Weights of a small GPT-style language model, trained from scratch on English Wikipedia: width 160, LayerNorm before each block.
Each number is 50 + 12 x the weight over the matrix's rms, rounded and kept within 0 to 99. Layers, rows and columns count from 0.

# q: layer 9 attention query, 128x160, rms 0.11, rows 0-28,64-91, columns 0-79
# k: layer 9 attention key, 64x160, rms 0.0955, rows 0-27, columns 0-79
q0:59 70 51 66 32 78 49 89 36 62 61 46 37 40 32 60 42 55 38 46 26 09 27 30 30 38 81 48 57 33 47 30 35 45 84 39 72 45 45 64 54 23 43 75 50 50 39 26 44 46 58 34 79 26 39 54 38 36 28 31 55 60 58 32 22 65 72 72 62 84 51 57 40 55 68 59 58 36 45 57
q64:71 42 56 51 38 65 79 65 63 30 59 64 41 29 33 61 67 67 58 53 45 48 72 69 54 45 52 34 37 55 80 46 43 54 34 32 54 43 78 60 49 63 55 45 30 19 49 48 42 54 66 41 64 60 41 44 42 33 33 46 54 41 24 46 36 48 60 69 60 46 62 37 40 33 25 32 51 60 18 63
k0:52 42 59 58 60 47 49 45 47 58 43 78 63 77 38 37 44 53 54 56 51 71 49 26 45 40 26 28 39 52 62 38 68 46 43 51 69 53 69 45 56 48 62 37 20 48 81 63 51 43 47 57 24 40 54 64 50 53 61 49 45 59 66 44 65 46 45 52 60 37 35 50 45 49 44 48 40 53 39 42
q1:63 32 52 78 42 45 50 28 24 56 55 22 82 57 43 45 67 78 51 47 34 81 38 48 41 46 61 50 38 68 42 57 48 63 64 45 66 55 62 39 53 52 61 52 66 43 58 71 39 98 53 29 66 59 52 44 53 63 50 73 55 53 56 65 79 36 49 36 61 28 52 42 23 33 50 27 44 70 33 46
q65:46 40 84 40 33 25 41 27 00 15 56 35 62 47 32 68 57 83 61 48 65 70 43 50 87 17 51 26 35 76 52 62 38 49 68 60 73 34 25 56 64 80 65 46 92 52 45 48 81 73 57 52 61 74 35 00 49 51 46 54 52 34 32 59 87 84 36 28 52 16 92 92 46 58 42 43 29 58 29 28
k1:56 43 38 46 33 37 70 29 47 63 20 52 38 77 29 46 63 41 55 42 36 41 56 39 29 61 40 27 54 67 47 58 60 54 43 61 73 58 32 49 62 45 59 65 21 40 59 42 44 44 30 47 38 46 78 74 38 73 35 54 57 63 70 49 59 30 63 51 54 45 48 33 47 64 48 45 72 45 32 43
q2:31 47 59 41 51 37 43 81 33 36 29 35 61 43 59 53 30 48 49 52 53 33 39 37 44 39 54 49 43 37 39 34 40 59 49 70 61 57 46 34 73 62 64 52 45 50 37 47 47 42 50 48 60 52 54 69 54 44 47 59 59 58 51 42 52 45 76 55 61 57 38 45 73 53 53 52 34 36 36 67
q66:55 53 55 64 34 66 55 56 52 47 55 58 37 25 43 39 58 28 43 55 50 54 29 49 22 48 69 51 54 45 47 38 41 38 58 48 63 53 78 62 38 50 36 49 45 51 57 58 45 70 33 45 60 26 72 63 50 62 57 36 45 62 53 54 62 49 40 57 50 37 50 54 68 41 56 52 73 55 71 38
k2:75 30 43 60 54 58 66 50 51 56 61 61 41 54 56 67 54 54 42 50 51 54 55 46 50 53 46 42 36 45 51 39 36 77 51 36 39 52 46 55 45 56 62 26 44 71 63 59 58 46 77 50 37 64 49 34 36 58 52 41 59 65 40 47 47 56 53 62 43 45 62 53 31 42 41 71 49 58 34 61
q3:63 48 26 51 39 45 47 40 57 64 44 45 50 43 66 41 31 59 50 40 47 51 61 48 49 64 56 28 79 46 71 65 58 49 57 49 74 38 39 52 28 53 36 66 77 45 60 36 50 76 54 65 61 53 53 56 70 46 39 30 40 40 61 59 72 49 46 35 36 69 53 71 40 50 63 43 64 70 57 40
q67:44 53 70 60 46 53 73 49 34 29 51 55 58 44 65 46 37 47 47 48 68 80 55 49 62 48 65 31 62 49 43 34 61 65 51 69 60 66 45 64 44 55 43 40 56 50 41 45 51 69 45 34 61 67 58 35 51 44 57 32 51 45 58 51 70 62 53 49 55 40 62 20 22 67 22 23 46 43 54 52
k3:50 40 62 58 67 30 76 52 67 63 63 66 40 73 40 47 47 41 70 29 47 52 45 42 37 89 35 47 44 60 36 24 56 55 36 44 50 75 66 54 73 21 69 49 28 59 56 54 37 48 65 43 32 61 49 59 15 65 27 43 67 58 61 25 38 50 64 57 47 55 60 48 28 48 40 52 37 44 49 49
q4:34 59 58 46 31 58 54 34 60 37 80 39 50 38 42 52 46 54 55 65 51 50 44 55 49 65 56 55 63 62 62 57 35 42 66 45 48 41 41 51 58 43 42 54 69 42 45 42 46 55 57 46 51 66 40 39 30 64 53 61 42 59 60 42 60 55 34 47 55 47 57 60 32 47 60 61 40 39 52 44
q68:46 55 39 41 55 40 63 43 52 44 52 65 55 51 49 55 61 47 57 42 55 41 54 43 59 50 43 46 49 63 41 55 54 63 44 63 51 53 41 63 48 30 53 52 49 49 42 52 53 30 69 54 42 68 46 58 68 32 58 58 57 66 46 49 59 50 42 45 61 57 49 49 45 54 39 44 46 47 36 61
k4:50 58 45 46 55 57 47 44 52 49 48 54 50 62 47 49 56 59 52 30 54 69 52 51 67 67 53 37 54 61 44 49 72 55 57 53 55 43 52 44 62 61 58 48 49 44 57 58 40 60 54 49 38 49 63 47 43 58 32 54 51 41 64 46 60 66 49 35 40 46 62 64 57 56 44 70 53 49 39 49
q5:62 43 33 59 78 41 47 55 56 55 54 44 53 35 37 46 46 46 63 48 38 28 35 45 17 40 49 68 58 55 28 78 27 69 53 34 48 52 69 36 43 43 53 43 33 61 46 63 45 35 36 45 59 80 38 72 51 54 65 46 52 68 33 67 64 24 53 68 59 52 51 25 56 63 53 52 50 39 47 74
q69:51 35 49 53 68 59 42 34 38 35 61 55 60 60 16 23 64 53 72 48 63 53 45 41 48 36 58 60 39 44 41 49 40 63 67 49 55 46 66 50 66 46 54 52 25 39 63 46 58 51 37 46 27 50 65 72 30 59 63 44 50 54 34 75 37 45 25 77 63 45 63 52 61 51 38 41 35 33 46 55
k5:62 54 64 57 56 43 50 43 55 61 68 64 45 66 50 34 48 58 98 53 50 82 51 60 64 72 43 36 65 65 43 25 49 52 45 29 90 40 71 65 78 79 62 02 37 74 52 66 51 87 64 58 50 62 33 50 65 48 53 68 57 40 54 55 58 50 58 37 26 52 41 81 52 50 62 16 37 67 33 45
q6:47 51 51 61 50 50 52 45 48 59 58 38 37 64 34 53 55 47 51 63 40 45 39 53 45 57 50 61 58 54 34 56 36 50 64 40 44 64 43 52 65 39 45 53 74 53 48 56 45 45 50 35 37 62 49 49 41 48 63 53 54 68 43 50 62 37 33 53 62 45 52 44 34 52 49 18 48 30 58 55
q70:43 43 44 48 47 46 60 51 52 38 53 54 45 53 44 51 64 72 48 49 47 47 51 52 68 70 40 43 52 64 65 63 47 57 54 55 74 40 48 44 75 40 51 53 65 35 72 32 51 60 56 54 52 46 48 36 56 56 38 61 46 52 56 48 48 54 40 40 60 44 53 54 33 48 38 44 31 37 51 50
k6:61 51 57 55 39 47 46 51 35 42 62 41 40 48 59 46 48 63 48 44 56 55 52 60 51 71 40 50 58 49 65 55 61 46 49 46 60 41 49 55 42 60 51 49 49 43 39 58 57 63 60 48 50 48 51 43 49 52 33 57 56 44 71 26 71 54 48 25 44 34 48 55 70 43 62 47 42 51 49 40
q7:45 47 40 59 65 55 47 54 61 46 41 45 56 42 44 57 43 26 56 47 48 28 45 40 24 35 41 59 41 39 34 45 38 59 55 51 47 58 50 34 47 47 38 62 36 58 51 59 57 39 29 60 40 69 51 79 63 61 72 44 64 46 38 60 46 48 56 62 57 44 45 44 75 54 47 61 50 50 50 76
q71:47 46 39 64 58 47 41 42 49 62 39 39 41 51 32 56 65 49 44 38 43 32 51 36 58 51 52 47 52 36 50 69 50 37 59 30 41 41 51 71 56 44 45 60 44 53 60 43 38 45 40 53 48 55 58 62 56 57 57 42 58 44 32 51 49 51 52 51 50 39 39 37 65 29 53 54 54 65 52 47
k7:46 59 56 60 61 52 49 49 42 45 63 78 32 46 50 57 47 58 47 65 57 49 49 56 45 48 38 43 48 32 72 47 48 49 41 56 51 63 60 64 44 61 64 34 32 66 37 66 51 49 49 40 54 59 24 43 30 51 57 41 51 52 54 40 38 42 61 59 51 44 53 57 37 53 35 52 50 45 40 63
q8:50 47 33 35 71 52 46 54 59 42 30 65 58 65 47 58 58 35 46 20 52 62 49 58 52 26 51 51 25 52 49 32 72 54 36 56 44 59 60 52 35 54 54 39 41 51 53 57 53 47 53 52 41 32 53 67 56 51 71 52 50 41 48 59 34 50 66 53 46 35 54 46 61 52 35 62 55 53 57 59
q72:38 24 70 59 65 52 44 50 44 58 53 56 41 45 49 47 41 50 47 46 60 43 52 69 46 52 47 40 67 42 57 60 49 32 35 38 55 40 59 50 63 57 39 52 34 47 60 32 47 49 39 61 41 42 53 57 40 42 59 30 45 28 48 43 56 53 59 58 33 30 52 42 65 41 50 65 61 50 53 34
k8:62 44 49 50 48 51 51 61 26 55 56 37 56 32 51 61 38 43 40 66 51 40 44 40 33 45 48 44 39 43 56 56 38 44 54 52 40 59 45 59 50 62 58 54 50 75 39 44 56 57 54 45 49 53 47 50 47 34 68 53 58 78 30 52 28 32 46 65 64 58 46 51 44 34 41 55 38 69 42 67
q9:31 51 69 36 48 48 56 57 50 46 47 38 51 60 54 57 53 61 50 46 66 48 51 57 63 34 42 33 38 60 66 43 38 54 49 51 67 24 52 49 54 64 52 47 46 48 45 50 43 56 56 44 64 55 46 41 48 53 53 81 51 48 58 30 49 57 62 30 42 46 54 51 56 57 66 49 63 51 56 55
q73:43 53 67 56 53 40 61 42 55 49 52 55 52 50 55 36 47 53 39 60 57 58 47 47 44 51 40 36 56 40 59 59 50 45 41 44 56 44 50 51 46 53 33 48 58 61 61 45 32 65 63 54 60 36 46 47 54 37 49 57 55 37 58 53 53 44 66 38 30 39 52 48 51 49 66 34 56 44 40 63
k9:62 62 46 59 50 56 55 38 43 35 34 66 57 64 50 62 52 48 55 62 52 58 48 42 68 57 56 38 43 75 47 51 65 52 51 61 43 57 58 50 61 63 60 45 59 60 41 62 39 56 42 40 29 36 51 47 39 64 52 47 42 50 50 74 52 58 47 35 59 37 49 56 41 57 29 59 42 50 52 38
q10:33 49 34 51 59 54 51 54 49 51 41 36 50 50 36 33 58 53 59 51 44 57 39 45 39 40 44 57 67 50 26 45 46 40 54 56 59 61 59 43 50 44 39 59 25 54 49 56 63 45 46 59 60 49 55 59 40 40 56 56 51 48 51 48 48 58 68 67 40 56 32 41 76 41 27 60 62 31 29 76
q74:59 54 61 58 48 59 45 49 56 41 47 58 48 57 54 57 57 42 52 36 58 67 40 50 48 39 73 43 60 38 33 47 60 38 58 53 61 44 57 48 31 52 64 34 35 49 43 67 56 53 55 46 50 51 56 48 52 56 51 58 32 32 58 38 46 41 46 59 46 27 67 59 56 53 39 55 50 52 52 47
k10:49 48 54 61 51 47 57 58 58 57 44 52 64 44 36 49 42 27 44 65 58 38 39 59 30 47 71 76 51 49 50 58 39 42 43 56 67 54 44 40 55 40 45 58 46 48 54 51 58 36 43 49 60 52 63 62 65 60 47 64 36 53 48 43 48 47 42 46 65 65 42 44 43 50 63 28 40 42 54 37
q11:64 45 69 38 51 33 42 49 33 52 50 37 56 71 50 47 47 72 56 32 44 52 57 53 74 29 51 31 47 32 50 49 55 38 60 55 49 24 51 50 64 64 57 42 64 61 49 57 27 44 60 54 51 56 46 25 44 38 39 70 44 47 50 45 59 46 45 41 35 35 57 70 32 44 57 33 42 62 50 50
q75:58 58 77 46 35 47 45 44 44 40 54 50 39 42 71 45 41 59 49 49 80 54 55 66 48 54 46 25 44 37 57 43 45 44 54 59 73 46 47 55 74 51 53 65 69 49 47 49 37 64 49 51 55 53 41 31 27 55 11 39 55 33 69 33 53 58 46 37 54 44 50 52 45 48 62 60 26 58 59 33
k11:60 43 60 42 59 42 59 48 49 55 57 44 71 45 64 54 52 37 48 44 45 73 35 51 43 69 57 49 40 65 49 53 65 42 43 64 43 39 46 46 51 55 59 59 51 50 58 36 45 69 59 45 54 34 51 43 44 56 39 44 44 45 64 49 45 59 47 30 35 48 40 42 64 51 52 68 58 47 73 56
q12:58 61 52 45 15 52 55 54 33 53 58 42 43 50 54 50 44 67 43 64 47 53 55 55 43 72 53 51 53 53 56 61 48 41 55 59 47 53 32 50 68 44 60 49 77 49 46 42 51 67 62 49 56 39 53 29 50 49 36 55 53 61 55 45 61 58 46 37 47 70 55 58 30 50 70 46 44 51 55 46
q76:46 51 28 48 56 36 71 62 57 50 48 58 66 56 36 39 55 49 57 61 49 37 46 47 50 65 55 70 40 66 56 53 45 53 42 52 51 69 54 36 56 42 55 60 37 43 67 52 62 20 50 42 60 51 59 69 43 57 65 78 69 70 39 66 48 37 52 58 63 60 31 52 43 49 34 56 45 38 23 84
k12:63 36 60 49 39 57 52 50 70 34 39 40 59 73 42 55 46 55 62 46 49 53 59 54 60 55 52 68 41 72 55 49 65 62 48 62 47 31 72 49 47 57 50 54 49 27 48 49 50 49 47 55 47 44 66 46 70 48 42 42 39 34 42 37 83 67 41 36 50 53 41 53 51 57 63 53 61 55 52 40
q13:49 56 39 50 64 46 54 35 42 52 48 56 36 38 54 51 55 40 49 50 42 50 56 56 43 60 51 70 67 54 31 66 43 59 54 42 35 63 58 53 45 36 43 51 52 56 46 48 49 31 46 60 48 55 56 66 53 42 69 42 43 66 30 62 44 43 53 68 68 47 45 41 43 42 31 58 46 43 39 58
q77:28 48 32 64 55 48 46 32 43 42 56 43 42 54 37 51 53 43 33 48 35 43 50 51 62 46 60 51 56 47 52 43 47 38 64 59 56 56 59 50 49 58 56 47 41 45 42 62 44 55 44 53 48 59 60 51 55 56 64 54 47 55 40 45 53 65 56 58 62 50 49 56 56 36 37 59 48 61 56 53
k13:46 41 49 57 66 46 45 51 42 64 63 51 53 45 47 36 52 45 62 56 40 28 51 59 54 47 56 47 50 32 52 41 35 49 43 44 45 51 43 62 51 47 51 36 43 59 50 52 55 47 52 35 53 57 37 61 33 42 63 51 60 44 32 55 32 37 52 61 61 64 41 40 43 51 48 29 52 46 39 58
q14:44 45 64 48 65 52 50 47 56 46 64 43 44 50 50 43 52 47 32 47 63 49 45 49 55 44 50 60 48 46 43 46 31 58 49 43 58 48 38 53 68 55 62 39 64 46 52 44 39 43 61 38 42 67 46 38 31 40 41 51 51 54 61 47 53 41 49 47 50 48 61 45 40 48 42 33 50 42 55 55
q78:53 33 79 45 50 55 58 44 57 49 59 50 27 55 69 47 56 46 42 34 68 46 62 54 56 29 42 35 46 36 67 28 48 40 76 56 72 31 29 54 65 61 56 60 73 44 54 63 40 66 47 40 37 37 34 25 50 48 33 55 52 43 69 28 53 54 42 38 30 32 61 57 37 48 60 43 32 66 67 21
k14:32 50 63 43 43 65 49 34 59 49 59 62 41 70 44 51 52 46 53 48 52 62 45 50 38 38 20 42 62 56 53 47 51 50 37 36 62 56 40 38 46 48 52 48 45 56 42 59 46 63 53 52 44 33 50 41 38 61 37 40 52 44 72 43 46 52 43 54 37 47 56 62 52 49 56 66 59 47 60 73
q15:41 48 46 61 49 26 57 62 48 58 58 65 63 38 69 59 46 29 49 40 55 36 56 36 35 58 45 60 48 52 51 45 46 45 51 53 32 77 32 36 54 38 60 52 49 45 47 58 43 44 53 57 43 41 61 64 44 52 58 54 50 57 35 50 49 58 62 64 62 60 34 49 54 47 35 69 61 47 54 53
q79:55 37 47 51 39 34 60 56 42 54 62 44 62 47 49 59 43 36 48 67 54 54 50 48 42 72 40 53 41 62 46 62 52 43 55 52 49 53 57 60 57 55 48 64 54 44 48 43 37 57 50 60 57 64 60 53 57 49 43 54 61 49 46 54 54 63 64 41 54 44 43 44 49 40 53 51 40 46 43 29
k15:45 43 48 50 61 50 59 47 64 44 50 53 36 54 40 41 48 51 49 57 34 44 46 37 44 52 54 60 41 43 44 32 45 54 45 52 64 73 63 38 62 52 45 35 31 42 40 49 59 48 53 50 32 59 50 56 56 45 52 36 40 62 49 41 36 43 51 57 44 53 56 51 50 63 39 43 58 37 50 44
q16:56 42 68 55 53 57 44 63 65 43 58 48 64 70 48 44 49 59 47 43 48 58 59 45 71 39 53 27 31 48 70 24 63 38 62 62 62 35 43 62 56 61 41 42 59 50 52 56 44 56 53 50 40 47 46 42 44 58 42 69 42 32 71 48 55 52 46 36 29 41 62 66 46 64 71 43 57 58 66 40
q80:55 58 66 46 59 46 43 53 36 53 54 46 61 45 61 46 52 45 47 51 67 61 58 55 43 60 47 39 49 35 52 55 42 50 44 52 44 45 50 55 59 44 57 63 60 69 46 46 51 54 51 57 48 55 53 52 49 44 44 33 54 41 51 44 54 58 53 50 44 67 51 54 42 43 49 45 45 47 48 42
k16:64 55 57 48 43 45 43 50 45 47 56 55 43 60 58 66 54 52 35 29 47 73 55 39 69 57 48 51 31 58 60 53 81 49 56 69 25 47 53 53 57 57 51 48 52 45 38 47 36 54 49 56 48 33 48 34 46 56 41 26 43 51 63 46 52 68 53 44 37 49 64 42 45 45 41 68 40 55 55 38
q17:49 53 63 43 21 56 67 52 50 71 48 38 26 53 67 56 46 36 36 64 41 43 73 46 61 56 46 53 40 47 56 51 52 46 47 53 34 49 40 45 44 43 60 55 78 49 47 41 34 45 65 36 41 31 41 28 50 49 33 43 50 61 55 55 62 54 59 49 38 55 63 49 26 45 60 48 52 50 60 32
q81:51 47 42 37 65 37 66 64 35 59 62 49 53 35 39 37 53 51 46 59 49 45 53 38 36 55 42 63 38 45 47 70 40 65 38 41 26 64 52 51 49 50 55 45 53 60 40 34 54 31 49 46 55 48 52 50 45 30 57 53 50 64 42 62 45 49 57 54 48 63 30 38 48 48 49 47 65 50 38 71
k17:44 58 37 40 46 49 39 48 40 38 36 41 42 63 32 55 52 65 61 59 47 50 43 46 51 53 52 44 59 48 68 48 52 58 46 50 58 40 60 36 53 56 43 54 42 44 49 53 62 40 39 52 43 43 55 47 48 43 60 58 59 37 56 42 51 67 53 54 63 45 48 66 59 29 69 49 30 63 22 49
q18:43 65 55 53 43 49 52 58 65 50 51 47 50 57 49 47 54 52 56 43 51 48 53 48 54 42 45 48 51 44 49 40 52 44 46 59 53 45 53 55 45 57 63 51 41 45 72 67 50 58 47 50 37 48 43 34 53 42 37 58 46 37 71 54 75 50 50 45 34 39 68 63 52 54 48 46 49 54 50 44
q82:47 39 57 59 57 55 37 44 58 43 46 51 53 59 52 44 62 53 51 38 60 63 58 53 49 34 51 35 55 48 53 30 64 52 47 58 61 38 55 66 44 60 59 47 46 43 66 63 51 57 51 41 49 54 41 47 57 49 41 56 56 33 64 42 68 48 47 35 31 50 57 43 51 64 58 40 66 51 61 54
k18:41 45 67 32 32 56 46 47 50 41 52 38 67 47 64 53 38 47 39 52 48 60 47 51 45 59 52 46 53 60 47 47 61 29 47 56 66 45 42 42 55 46 18 71 59 42 50 56 58 58 49 45 51 51 63 44 64 54 39 52 44 58 70 57 54 58 51 23 47 54 41 64 47 61 62 58 49 49 60 51
q19:55 54 67 70 40 57 62 61 57 58 48 55 50 38 68 40 39 57 39 57 45 47 54 47 56 67 50 45 42 44 66 41 52 42 56 66 59 59 47 44 50 59 65 55 62 47 36 37 34 71 56 47 59 46 49 42 47 54 34 51 58 47 53 48 74 64 41 40 37 43 59 53 54 48 63 51 37 47 60 27
q83:52 47 71 45 37 58 61 61 36 42 57 37 59 52 68 71 38 50 36 53 55 50 52 48 55 55 40 42 39 64 47 43 65 49 59 52 50 33 37 46 60 33 46 56 87 54 37 37 53 49 61 40 60 42 42 25 50 38 37 57 61 53 65 49 54 58 49 37 37 48 45 63 43 56 54 36 52 48 57 38
k19:41 46 53 42 25 42 69 54 59 49 61 30 57 57 48 51 45 56 55 38 55 43 44 45 40 61 31 49 37 55 41 43 52 55 51 33 40 24 57 50 48 46 44 74 27 53 60 54 39 53 62 66 54 44 61 38 45 34 34 46 31 60 41 36 49 54 45 49 54 69 68 50 55 55 48 38 60 50 38 60
q20:59 55 67 39 34 58 61 57 52 53 67 40 43 58 52 52 42 51 37 51 55 49 65 44 57 60 46 50 31 33 64 34 53 42 40 50 36 42 60 43 66 52 49 60 77 49 38 40 16 64 59 30 36 39 41 24 39 46 36 46 63 60 71 32 53 49 45 47 29 42 58 61 33 52 72 33 40 39 50 21
q84:63 55 56 31 63 29 58 57 52 75 52 64 55 47 70 53 50 49 56 51 60 43 70 36 43 44 38 58 47 45 54 55 48 48 50 45 12 55 36 32 65 49 63 48 63 57 48 29 36 41 60 42 39 46 40 48 37 31 51 44 45 52 59 47 41 44 58 46 34 56 42 47 42 60 61 44 51 48 42 47
k20:48 71 44 49 28 47 57 51 20 47 37 27 29 38 62 84 29 56 49 61 44 69 68 64 54 65 54 61 69 56 50 57 44 50 34 52 54 45 63 53 47 48 37 59 68 74 46 64 77 15 75 57 66 63 48 40 74 29 35 54 66 31 31 76 57 45 64 46 57 48 46 55 51 38 78 49 48 42 40 41
q21:57 51 26 51 47 42 69 62 37 49 37 49 45 30 47 54 45 44 57 61 37 40 48 56 41 49 54 71 57 53 31 67 36 51 41 46 39 71 60 34 52 37 52 45 50 55 47 49 50 36 49 54 50 51 59 61 46 39 57 42 57 69 25 58 40 42 56 69 72 55 42 42 44 36 40 49 38 41 33 51
q85:45 51 32 50 43 44 61 60 54 45 33 58 53 44 47 55 50 44 55 63 43 45 54 48 52 57 62 62 53 54 49 55 44 52 47 50 58 51 47 37 44 53 59 56 28 37 57 50 37 42 45 50 59 40 56 55 47 40 53 58 49 66 46 42 40 55 54 53 60 55 42 48 53 51 36 60 52 51 55 54
k21:43 49 49 55 65 47 63 47 41 60 63 32 53 53 37 44 49 48 69 63 38 31 45 56 47 33 50 54 40 12 57 58 05 55 46 32 51 56 58 52 44 56 61 50 32 72 46 52 45 50 40 50 52 53 52 79 62 53 68 51 52 49 36 59 41 28 43 66 56 68 35 53 35 41 45 38 51 35 51 53
q22:41 50 58 44 62 41 38 44 41 43 55 47 62 27 51 61 64 51 55 50 53 47 54 49 29 57 51 61 43 49 38 37 39 55 36 38 31 68 58 53 39 44 56 57 38 45 23 49 59 52 51 55 44 78 60 58 71 49 51 49 40 57 42 40 57 50 52 51 67 52 51 46 63 53 48 62 59 55 46 64
q86:30 41 29 52 52 40 56 40 53 38 48 45 54 53 50 51 47 38 70 78 38 28 41 53 54 70 49 71 57 55 39 58 39 45 43 48 51 68 56 43 42 51 50 58 26 35 46 49 54 41 45 53 50 61 59 64 64 74 53 20 41 55 40 59 37 57 45 55 50 42 61 52 59 42 45 60 40 48 45 72
k22:66 52 38 59 56 55 53 55 58 75 58 61 51 61 42 21 65 28 63 33 44 45 41 57 41 36 78 53 52 33 49 51 48 51 50 50 59 72 37 60 35 44 56 48 41 55 49 40 63 46 26 45 44 44 55 65 37 61 38 63 77 59 37 70 42 63 53 69 65 54 46 56 44 34 45 51 64 34 52 59
q23:53 47 50 61 49 55 47 54 56 52 52 52 65 47 46 39 50 50 62 44 45 51 52 44 48 41 52 36 49 58 52 47 49 50 60 60 51 34 55 55 40 61 49 52 47 46 61 53 46 55 54 42 37 41 45 54 60 52 54 62 53 52 56 52 50 62 48 50 45 39 44 55 57 64 59 52 53 54 42 51
q87:47 56 42 49 58 58 35 46 53 42 33 52 55 47 51 56 55 41 45 44 65 55 40 46 53 49 44 61 55 72 34 45 60 52 43 60 54 62 40 49 35 57 50 43 33 30 51 52 75 46 55 50 54 56 67 38 68 54 67 27 48 51 52 57 45 57 43 46 47 52 56 48 59 49 57 64 51 40 60 65
k23:57 73 55 47 26 38 41 57 68 36 51 55 52 46 69 72 47 41 40 39 56 36 56 51 43 68 44 33 44 48 52 58 68 54 57 63 69 32 46 43 65 40 55 66 58 57 60 54 56 58 42 64 39 44 53 46 63 40 40 73 38 47 49 36 65 63 25 40 51 40 52 45 52 34 56 46 41 61 53 51
q24:57 51 50 74 68 44 54 33 49 60 60 50 60 61 31 48 66 57 47 58 51 47 35 52 60 33 56 44 53 51 35 54 40 51 69 32 70 41 48 60 57 66 47 32 54 48 44 63 48 63 55 67 53 60 49 51 62 44 51 67 41 38 54 49 53 51 47 45 58 34 57 65 58 49 50 49 53 63 42 47
q88:52 42 74 65 40 59 48 49 59 55 76 54 48 65 42 47 55 74 50 41 54 60 54 47 58 45 49 29 57 50 59 32 57 30 62 66 62 23 48 65 48 65 42 54 57 54 67 65 56 73 52 40 45 52 43 48 71 49 44 59 49 23 58 49 71 50 39 33 39 39 53 69 51 73 60 56 51 60 73 34
k24:33 75 63 54 35 48 37 23 57 37 38 31 49 48 61 53 43 50 46 38 36 58 60 58 43 62 24 43 42 68 50 51 71 26 36 54 65 43 39 51 58 67 47 57 42 57 55 46 37 76 57 46 48 40 44 36 52 57 38 32 48 48 48 48 58 56 48 49 54 54 49 56 66 62 59 50 39 28 46 60
q25:45 50 60 64 46 53 49 47 49 26 55 39 60 62 46 32 49 68 61 42 53 54 56 54 60 55 57 22 44 63 58 38 51 39 39 55 58 24 49 39 51 77 41 51 45 42 54 63 34 79 63 51 41 52 48 27 63 46 52 58 42 17 74 43 62 44 32 39 37 27 57 72 76 63 51 37 40 47 52 24
q89:51 44 62 36 47 37 51 62 45 54 52 38 62 51 58 49 53 43 61 45 60 62 46 52 33 69 36 58 52 38 57 59 42 53 43 44 49 60 56 48 57 45 55 58 55 57 45 41 31 58 64 48 59 62 62 38 52 43 53 39 56 28 56 46 48 42 50 53 43 58 59 51 45 42 58 38 52 36 48 37
k25:58 45 57 53 44 47 40 43 46 44 41 45 58 52 48 75 53 68 56 34 53 75 54 52 45 31 28 56 69 68 69 66 71 63 59 59 55 48 52 61 49 58 34 36 57 47 67 40 80 56 38 60 49 49 56 45 42 51 37 56 37 34 59 53 65 60 69 26 54 25 53 54 78 55 80 68 38 80 58 55
q26:48 39 30 58 63 39 49 50 62 56 42 58 51 45 60 60 39 61 67 55 48 47 65 55 52 55 41 65 67 61 38 55 48 57 36 54 37 70 56 43 40 57 46 39 45 48 40 57 54 28 42 66 45 53 50 68 63 53 67 26 41 56 27 75 51 32 51 61 48 52 46 35 62 46 35 72 72 69 49 69
q90:43 61 32 63 41 51 53 46 40 30 43 44 51 57 43 56 52 46 54 61 46 36 40 41 52 54 59 73 70 61 37 58 57 40 37 53 59 51 57 58 39 60 44 40 28 47 57 49 66 41 49 71 57 52 61 59 51 55 64 56 39 58 31 54 47 44 46 52 74 51 39 38 59 50 42 76 53 46 49 60
k26:62 33 25 52 57 63 51 60 45 45 61 48 57 22 31 44 55 45 40 55 34 22 47 63 71 69 79 41 39 27 68 53 35 39 84 54 44 56 33 48 51 51 72 60 52 26 35 27 43 47 46 40 52 53 46 38 77 38 81 40 55 47 52 60 36 50 49 73 55 53 59 53 42 58 31 26 41 63 61 46
q27:46 51 60 59 43 68 37 37 50 45 54 61 48 50 44 38 49 53 53 44 56 63 50 50 49 55 40 47 38 59 59 44 68 49 57 59 57 41 50 57 40 54 56 44 43 50 56 60 58 62 47 39 52 52 41 42 51 54 40 57 48 42 54 52 67 48 39 43 39 42 56 58 60 63 58 63 55 57 58 38
q91:52 60 53 54 31 55 40 39 62 45 46 57 46 66 51 43 52 51 47 40 60 59 48 35 64 45 51 53 46 62 53 44 81 41 61 54 56 35 43 60 58 53 60 44 52 48 53 56 52 54 52 55 51 51 38 49 51 52 38 42 38 40 64 40 64 56 32 31 42 31 65 51 62 66 59 56 50 62 46 45
k27:46 48 52 33 21 44 42 57 40 38 57 52 46 63 71 57 37 50 45 41 59 47 65 31 34 57 50 43 49 51 58 37 71 48 52 60 52 41 45 54 53 44 47 66 58 48 50 57 35 42 47 51 52 28 50 39 45 39 37 63 48 59 62 35 51 59 52 47 43 63 52 52 58 48 62 51 41 57 48 42
q28:55 38 51 47 50 50 48 60 49 57 43 58 55 48 58 54 52 41 47 42 51 44 64 42 51 45 33 50 50 36 58 57 50 42 51 43 58 61 54 48 52 39 50 50 55 46 45 33 58 45 53 48 60 45 38 51 39 49 46 70 44 54 50 28 73 49 64 50 50 51 37 53 46 52 57 52 48 51 40 57